{
  "num_hidden_layers": 13,
  "hidden_size": 224,
  "num_attention_heads": 4,
  "num_key_value_heads": 4,
  "head_dim": 64,
  "intermediate_size": 640,
  "vocab_size": 858,
  "hidden_act": "tanh_gelu",
  "norm": "layernorm",
  "norm_place": "pre",
  "norm_eps": 1e-05,
  "positions": "learned",
  "qk_norm": false,
  "attn_scale": 0.125,
  "bias": "all",
  "tie_word_embeddings": true,
  "parallel_block": false,
  "init": "normal",
  "init_std_qkv": 0.0334,
  "init_std_o": 0.00655,
  "init_std_up": 0.0334,
  "init_std_down": 0.00655,
  "init_mimetic": 0.7,
  "optimizer": "soap_variant",
  "learning_rate": 0.00391,
  "beta1": 0.95,
  "beta2": 0.98,
  "weight_decay": 0.15,
  "lr_head": 0.00537,
  "warmup_steps": 200,
  "schedule": "wsd",
  "decay_fraction": 0.283,
  "decay_shape": "pow",
  "final_lr_fraction": 0.0,
  "batch_tokens": [32768, 65536, 98304],
  "max_seq_len": 256,
  "doc_mask": true,
  "train_tokens": 129400000,
  "max_steps": 2014,
  "dataset": "wikipedia_en"
}
Each number is 128 + 32 x the weight over its row's rms, rounded and kept within 0 to 255. Layers, rows and columns count from 0. Numbers have three digits each. The size before them is the row's rms in percent of the matrix's.

# v: layer 3 attention value, 256x224, rms 0.0777, rows 103-117, columns 0-223
# o: layer 3 attention output (transposed), 256x224, rms 0.0669, rows 103-116, columns 0-223
v103 091:116138144107182164131094193076153178153132132159107116157099136115104157139103130089109149094053081166042097099149079171100146147153151108120079101142148097109105169122118128129107076147189085061169164124127155110161063114164110136147160093145175129159084134146107099130149169137088189104118098209164143113133123145149071156106102078140148158136142167111136126119174136124149148115148084083112114075140105122132123159113214127124144185150117125124181174176181109122133132079088117103168157154146128094114114069131085078109148125136099094114136101147155138155133140153173163115128157113118175109066054131153172111095137103113136174153181161213138164132108160143103212137107
o103 091:118150128175078123108151109091094058103145150115166134182145121161185146157155093100156089147156135113075168107061134101080149081060133151088161133150123162111157127072184167143133144144045130130113141127108227156105164148129111121165083101099076134102187133101122170133104108115133163113111170097052096171130106049154124152126155142165142092151100116149105144074131128101108126143117155165091138181078081119129131087110073152111167113146114161122114079121128208138134137173163102150090140146072090159154111179061155180155060086107160136074131095098087085124129094112135132141157164132094135124147137133150120111139154115151085129078145114172139081133064154113143082124132
v104 104:137125117088234138118137149136068152100145132156167151143155163108120101051148107101053119159113172089140137134177154121177110137130157129126150102098108130101155132106162182179134076134092112116144146155101075124145167144105134134155211091125138100102164157129040197086165073167083085139095127131173153180182104132107148100177098088105136125143179136125143208154139121079130130139142116186116090103106079137153167058108156190110076123162190142141132107128182099150074112104137091127155122113081086137157173092096125123153159132171139100087138146158112157136152127106142139143184130119185151206114105106114107144113133118129070100145173090155159123140121158105109117136167
o104 107:124095133154096098168148101122179072165122196111103088140132119135161170179094134183137141126159130150091128111055143135073130105130145129124107189145130108173088127135086157053110145134200129127105122123119149100153086105166056089043104133127100125156140090133175062183097177110177108142125128160092135113149139119153083147086103140105086109048119121125136058066150181150122158169123144059182167172129154125109093164140113088133147096072062068092152142162134117200151151163148183107169134128141160119160071151121156146127133151060125195126141098091135097181123102121126123084126117124134124124133099147107115127136183163134157122120093187104104096100132123167133140090120
v105 098:127131110101143172130148159111094095115139150129150118146136157127128064152096165175109114196118143123132136166174102096145091137115129171129181200164155184165184107065100155107096138154103115126136121184152142133056130093093154108079167098121153154112182079072141173147151071111101143094095149115126117171138120123069117162137090093150115152126218087090108082147159103119099161115116070111112097049136121183123157137093232125171137136143176145123190163124108153145147139083114080120141086127112136090152152076097128136160126096190102163083139120131152090105113099123120119094132124078203153116145122082127099125099171092151173136037135108147181103120133161100149124129091
o105 094:112120122149148096142084119151196164163127099141075135128137066161146151164153127154169104106125139140153100139065131064115163106126189090093102108102119100090127149180115086164128075119162166177050111074110145128157151161177084114203105173118119112122135171178105081134097182117125138107126113124135151091118089110124106070147156115099089101124113136160140165074137183156076126097152176100167177173111141106175090125156099120147096159091109141091091119166091164116105112125171174169143144168138127198101079143167095076116142174087125100151169117136092163153098119138071138125096148124107131127075161154083205130110140188090070096115121115085119129130081141176063162145170
v106 089:122117096110141130111108129139132178164108131139093135106089102164128122155127149172103093090117105115095152091150161135128141086178090101113146165139124097181075169140085194115152119140155145130116078144108168156123089126109130154086101082132103154130131117044173126162060118140117175122111138117108098148143064088112165101128086141128136133147098113092104137091142132134130074116104140121115136181085215097099108088130086114105172159144111168073094165103099161125194102126076105191119132153189183138143166132165147140196107142179082142160138209150128072152107123094102221077117107124113125092162156165132121221164081107208154123097138117138131136061099090109094101141152
o106 099:161116134103152090139115145156124136092131075156146157115144070100081115097089089077107166139182160170153143165107099129135115109109134134114121081103176112081167122157127130152116112195141096147171144086159140124130155119157107129131153156094158116067102145197079145100174172147102110127157157112152064127056181199142100114130150169095129179105162142109097167112134117100157188137156072180098104087161092161184187110096140155156136141133187130182153142164136104098127103080162135131134133114070127101122101142161104145088160089069148125136057050054128163120130140151153073151164105157116153086078162129185166132144152115103119152145143149112106083156186158159107106106050
v107 088:165190127188112032146114138111211166096100141151124101121161112174150136068128103123165171077142115136102139158053164148139173079124170135208116095082147159074111105194116155177148166131126143099071126161140076140165094142154136167119090104131173140151075141176126197113098138145145139082151175170118139156126127099133083038118126135152159117124099136122085127101095171159089074098144143150099143158110150134148130155115125151141067132087113134089120078128122109119128138135116090077181148123102127138090106179142130146143140135128172148164191104095127125130166152161146090211112156143108127121102096147136146117124117101129117223159132176139087105142115112088139182135058
o107 095:072112099123097191113145132096083111088181135108108163158124180101102107163118115104128062167151138139098091133205144169120128151129098135095139160143115175165113107121163192067165087158120091156165125113117189178071162082097126120183147132129088128144107114134133093162120105112126123162130086069151086126157105145131131184136145111115072136137110131151114138188175164099130154117150146109144128112129144095111099134113139066115163138189075132136200126075110182083062113138155133130110113132155069108128107055128125148141139090169122123094093089154138107144108178102165106072086073131148142151136133125136043120132177168068197132180157090125123116118124147166130018131159
v108 098:192148122115163166185150137114096097113126090189150133109117164132141117098156171143177107166144111067109100082126118126103177113084144103135134121198136179066128127109154208088091148138131050126112097178097134119156165153116121134144094114157151161171139146127100096139069108147092115126084099094133096141145098110069145162133149077151123153111094126156117114129145139089184131192106206114165115092093139104133134105151174153111104137078185154183112147099151130108142100139134130116129104172125097085121128111144151116152128201104070138087088148116108129206108137109071253129143149155185154158208147128111150170118146148114140155133080161139126110151122067195125106094100
o108 102:119125154158085115158043135133149092145114164117106122130133138147121168182102076143121112095103132128084095141089133108135053061114076134170135099100156168192175149135123088132162106138122112065132133123170083099156131085127075135119132148108160089084090162129159164105198115185110174155119088069088144160148161163173103143088141143093128129124182101083147084111110107137149098108158068136089105136128160106123159092132115070075165178118157180101102145172096132193130146152170167146102207112098148173161142120096107069104106073103183113144148121102181123074083117128165053136149136115126117109081127144143081144175150182152094110110156133072135150073166136101107110127145
v109 097:158201229143127094140094105160112150133108149046146136090137123114127061086190097114181122136089109094123153158171162143098090132119136145137105048171126129120166083129119136169152173119101159129146149074138129071135200195143140127143147061115177121156138117143084137113116051107188107106159108109111073108140161169097132072114102145135136169136164142137166151148156097130081122120115117118140097147151099127175130145143152161181103116088160066113102112156122074112074105121115145146071174120073068122113112136110118130112148134143122150129088138129090120092141098137162086125090134165174116158156098110184193177178124086141098168078120101155145133108104078045112136083133
o109 098:084102082160123151107153145076078154132192106181128149091157120163166145149089141123088125098140133143112178169127130159130120180183100110140103225121128087186104155124111083163082130119179115092141125193092140114154061119145128111085081150152127143098101088103122080124112169100057152163126185134094142125184152108142153212091120098162076070148096165135108120116084178137121088175110082120130130137118102101125116127160120120037136132142088180144160092143145142156123168132166108117147078156163160155121109083113126118159114164155099117109189110116134156185075151077107120071103095100081116088139115136114065053130110117160165100146122121133137162161107148161108149185166
v110 087:066172124096118132153142152123116140096160131145140133117141081144150186157133130114117132124157055170119119139153127172124128128077149159130119158067116109138066171099123076119116081079156155148150102089072076126134115118188160129112173071081137213121102174102086174088185163141129111146125029184113168144153091189165068151105117156123122152144139137101090165092109143141125087096150160118145113138110050164136131095141170119170104075154059149122123120133144166107087159125111185125094175153136159150158089107110125121130126092124133066177098168089164136093118087080173122118157108145129172102117072178157121085138109134115033156148061131130115145160091097133146140122114
o110 093:174064108134127142110135132121128108136122182096161166099146126082105049003060125164138114163116239070139127074101152129136097138130120082121091071138123127131195145145122134104115175181136120091095107149149158155136117087137132134110103140193139144185214102092126097162137109116166137071106191117131090136120113110086148121110108136135154117119132138160136146118160097107127113143143150112065146142149202144141132160101092208129168150159165132145144051139100108113143090163153137117105122168137087122125147111140141216140158138139099142106119121164109145139114146139156130129116109107116072082100154066072057160124135142123155141088215160157145122133125165096096107104134
v111 085:156101158154096077123081124108139060109060088122095092120170082147150131082097132150126134108167082105170109108074175100157121126143104103182145076139152127103123185137128148170185154089079133134156112105137134148153230187122094135149115148139093098121148092113087153117124125106107135153152198133090157126105160144158091182097157100093118140082149090155120136168105118076126084202146173192123087057153124103153117121122087158133084098140162119086195080107132124152094121078134142115112138110055120085122113127147173121128107104185156138075147125066098138129155120155139082147150067103119156176144097112167117081159111136121043155109078136110086088141147160107110099077128
o111 084:132192092131081135097163139130121152127205181132081173121067143187127168148142124124124173082127150117129139164163105124109164100149207166110138125073070173122134078122149144080087136128134091096108133197061076144131081101140135152143124104125118133117089164145154128133113088138149086080116056075162099116173166129098106139127138096176148135179149135112097103133138142168114103132143108058100165151105149159091107136181180083109125141165102079142081202154109142078152109148105156084105099164186105187189111095097126059107096155173143082125128140138110157127112110148170151092119157123175093127106157173093088078105166143108194115160132132124142180169120116094130161163112
v112 089:194162130138151133094152151142118094140146076114135114115136114142105174096137121122084082096077181127142159119161169130103136116171088137157132142122106124144152145150132113086155113210146113105122095127084195176115162163116171174111110127037141150066133124115179110166082104110107092182164088140112154145117102141115129104119105163134164208169141105091147114147078131113196069146148150121200115148124175193064079091122124115104085141146050169165180144138072107166091130146122121103113112112162129087130149077130136169053098121121116146100113150081134121090161146178131176145121133048172102127173089140120141122121109150139138156104147072101164199108141106111064128116081
o112 093:073142094126155029112124120128163194089177162134162138142127095119067107155092135144123193113151111123167081133098118127178057083141146154143165085158083139137131130093156142197095133137153118131138125174142143087137093169109075141130118128206086098158145101101040163067184127133135121094147164130116098151131196121168170121133164127168049123090141130153105143122151115125103142121152089159059136125110102094114151183129177166167139081111132124076137137097172159111172120109103138168153101113099167136124129112163127140112105111119101088188137099145140170168163120122110147157157145136094153189066189177126114163175143152071124124186081177174138111118170119149132098170132
v113 085:165126139158157154141083142097074135154168172135099065124146114122149106130078151074193122104133158145171130158095173148122141079153088144199142111175086138154124114137066132142104125108135131127108150081143162128164180172106138170072134175104163096057117095103106167123117145115127185098132102108117122177047102134147098127168150147135100182112147098131160116123112080170161119144105092135209159106143126147143150099112083131139097128148121181146139146152089118153078096190139161099149122160184130120150176149173178201132106088155143145104087097151109112122127110122144107188129091154096081124094145121167166141211112130120055201168086154117074193164092064119117142135148
o113 090:129160061134099091107169117155149123102141123069164164094080122125116126080169112166147105112184116161156112093165108145152067197118134165113144135135091174128137144146147171157177128098090145109079105161151136146168064128126118122135135159125176167208157167131125100099127072133152064175157183125099174073180198131065198132100120128147163093150090158127123181110129160106073101103179090109103081153085113113104087142115163086125181119122077070164144117116138124144099128119099148119097151065105139152112077142112058102128129177147119112150159129147128190185123131140184143123099130148129142167176146160138086107148177163109119162083175154143193118108151163171129099101108
v114 085:145133104164129178180148124083113122129127169159125186115111139135133137124077134102129139143123112104215150169129104171122106109122093111152161135181078135147172069172099127102132144109128144121076118197096162188085133113105156171135122110137161100131150156124153133101120075117175113185142180100152157189117112133123126094152073139130115149133160095037130127191156123079181164107074157145141139145094142137133121164144141135109122158130108126173089146111094159178149153134072160155150163092126117088139110142150170137105098174179074164101088091141131096066169124131120140083147193070112123028126129120069091140113166123020144156125156109132163104096117158105139159160049
o114 090:068113143132134043087110124132123113131166093143126067178149100127081104148168135133138109092079165187084054126165160082165137127121172100097082114083140112104074166129161098144167092096146144142161156064197132084170180118077053110113103172144125178106118069087134124149136139120071089095149109145163154107090106115144113109091190129141119124139127094148129134072129128088065105118169119038128132134096166058119124099102147111150155152114094114122112123127109106104157094113166133097156086190131124136109147084098119152098193092077134054178107091102134131142126153128147132158122039180119118137151164093139184114134089116112081116089106159125107133122176102134137096110127
v115 092:111159077094092164140104142116141150101195115088123112097185150148170134143080117137065148140152126097100112095149103085150104137164171092141122132130129133104130121068170145166192080154112204149132071149134163176113066145116116169059112159155081130114110108098127091143095069125104075110076171154153147140111144105144109149083101102141145133107055113145142148130155160092184147131176123182129165125133121089078191120157144135155166150085090132123120087161077196183189045116153105129112152124143136145138080121129107162148110113160145109131157154082128139073139117136089121095142126093149154116166073108190130148056145108113091050156112128073144130060190140128118105114165
o115 099:117088140122196136151142118169112107158163143163085106147152120117077135116140125127166154137111177084126162174132177124086161133083086152129201148069154116126134171189083087145046108157108100073077158146125051097163127104143175133156169089156109112126183087124128193117133125128129110162153104153143082127089115142147108098121140104070089091090187101146108091126145176123070158120082117112144111140181150183079078152053122134120076117109142132113115189097158171095096136137135078188160162118102140151140177121156137115149105130080133154134061107120178131156131119075144142150093180121173073147076181114067111158175139117148149167133139184143099133154127159171122131157122
v116 080:162093155161091113118189116118152131121139125110145115136149086146148113129131050164152106101105083141128139105190123158137077131143105171077103118158141134131119183169127119115108093129112167100177163089194177133124116203114114046140174125131108134123132109164171142140157115133126091146108102140151160135092164182141120138110119131094084083115142125112165153115140093131198129168093110144160048118114097170113144186074152137078107116148180139083175068185101150197118173092126111159105107147136122147173153093127087164141108110142134099066129120066091110085113139103148126081224081137100099173109172137158166102093158158145119170093095069100191151182152193131134095141111
o116 084:168151148096170135153104152163125125163188177071112156074129181164202149124167134083099155137146150074139124176105094090167182144107157157152123185071103113119125115080125094160100132154127092163071118199126115104192150123121143153142164151106150092124079150082089139115132209077114107152133174115132122159142124121117119134140175095131178143134150117069109116086115066133071069140163196156088138085148117118139122118212113174149117082118090095140094127105119136075155114136121112114145142158146152134098104079093190102111064141117091129129154095137155192196113109123072205111124153105153146117090084119121093120105123124079125097155157153135131151090099081118106190144108
v117 085:130160212116134163137142156153107094072201091125098137138061104134168113150179170101077170138095104137094156158090134099114106130144152111138158134133168121162117138101167110146136138195144134139095107089144103103120132085131093187163148156132177148234097114150094102136119104090071192070141136154137088126127156180150151147072125098155113110168098125164123074166109113135115128099149145108119118087151115089130118137137207119141177102148104102070169118118132126091126121108111090088142091118149103133174128145123221153148129111119092201132155119169127155195116155111150129127059169124236140161084109160151112103136149116148122126101141149172164054083104141076095107149108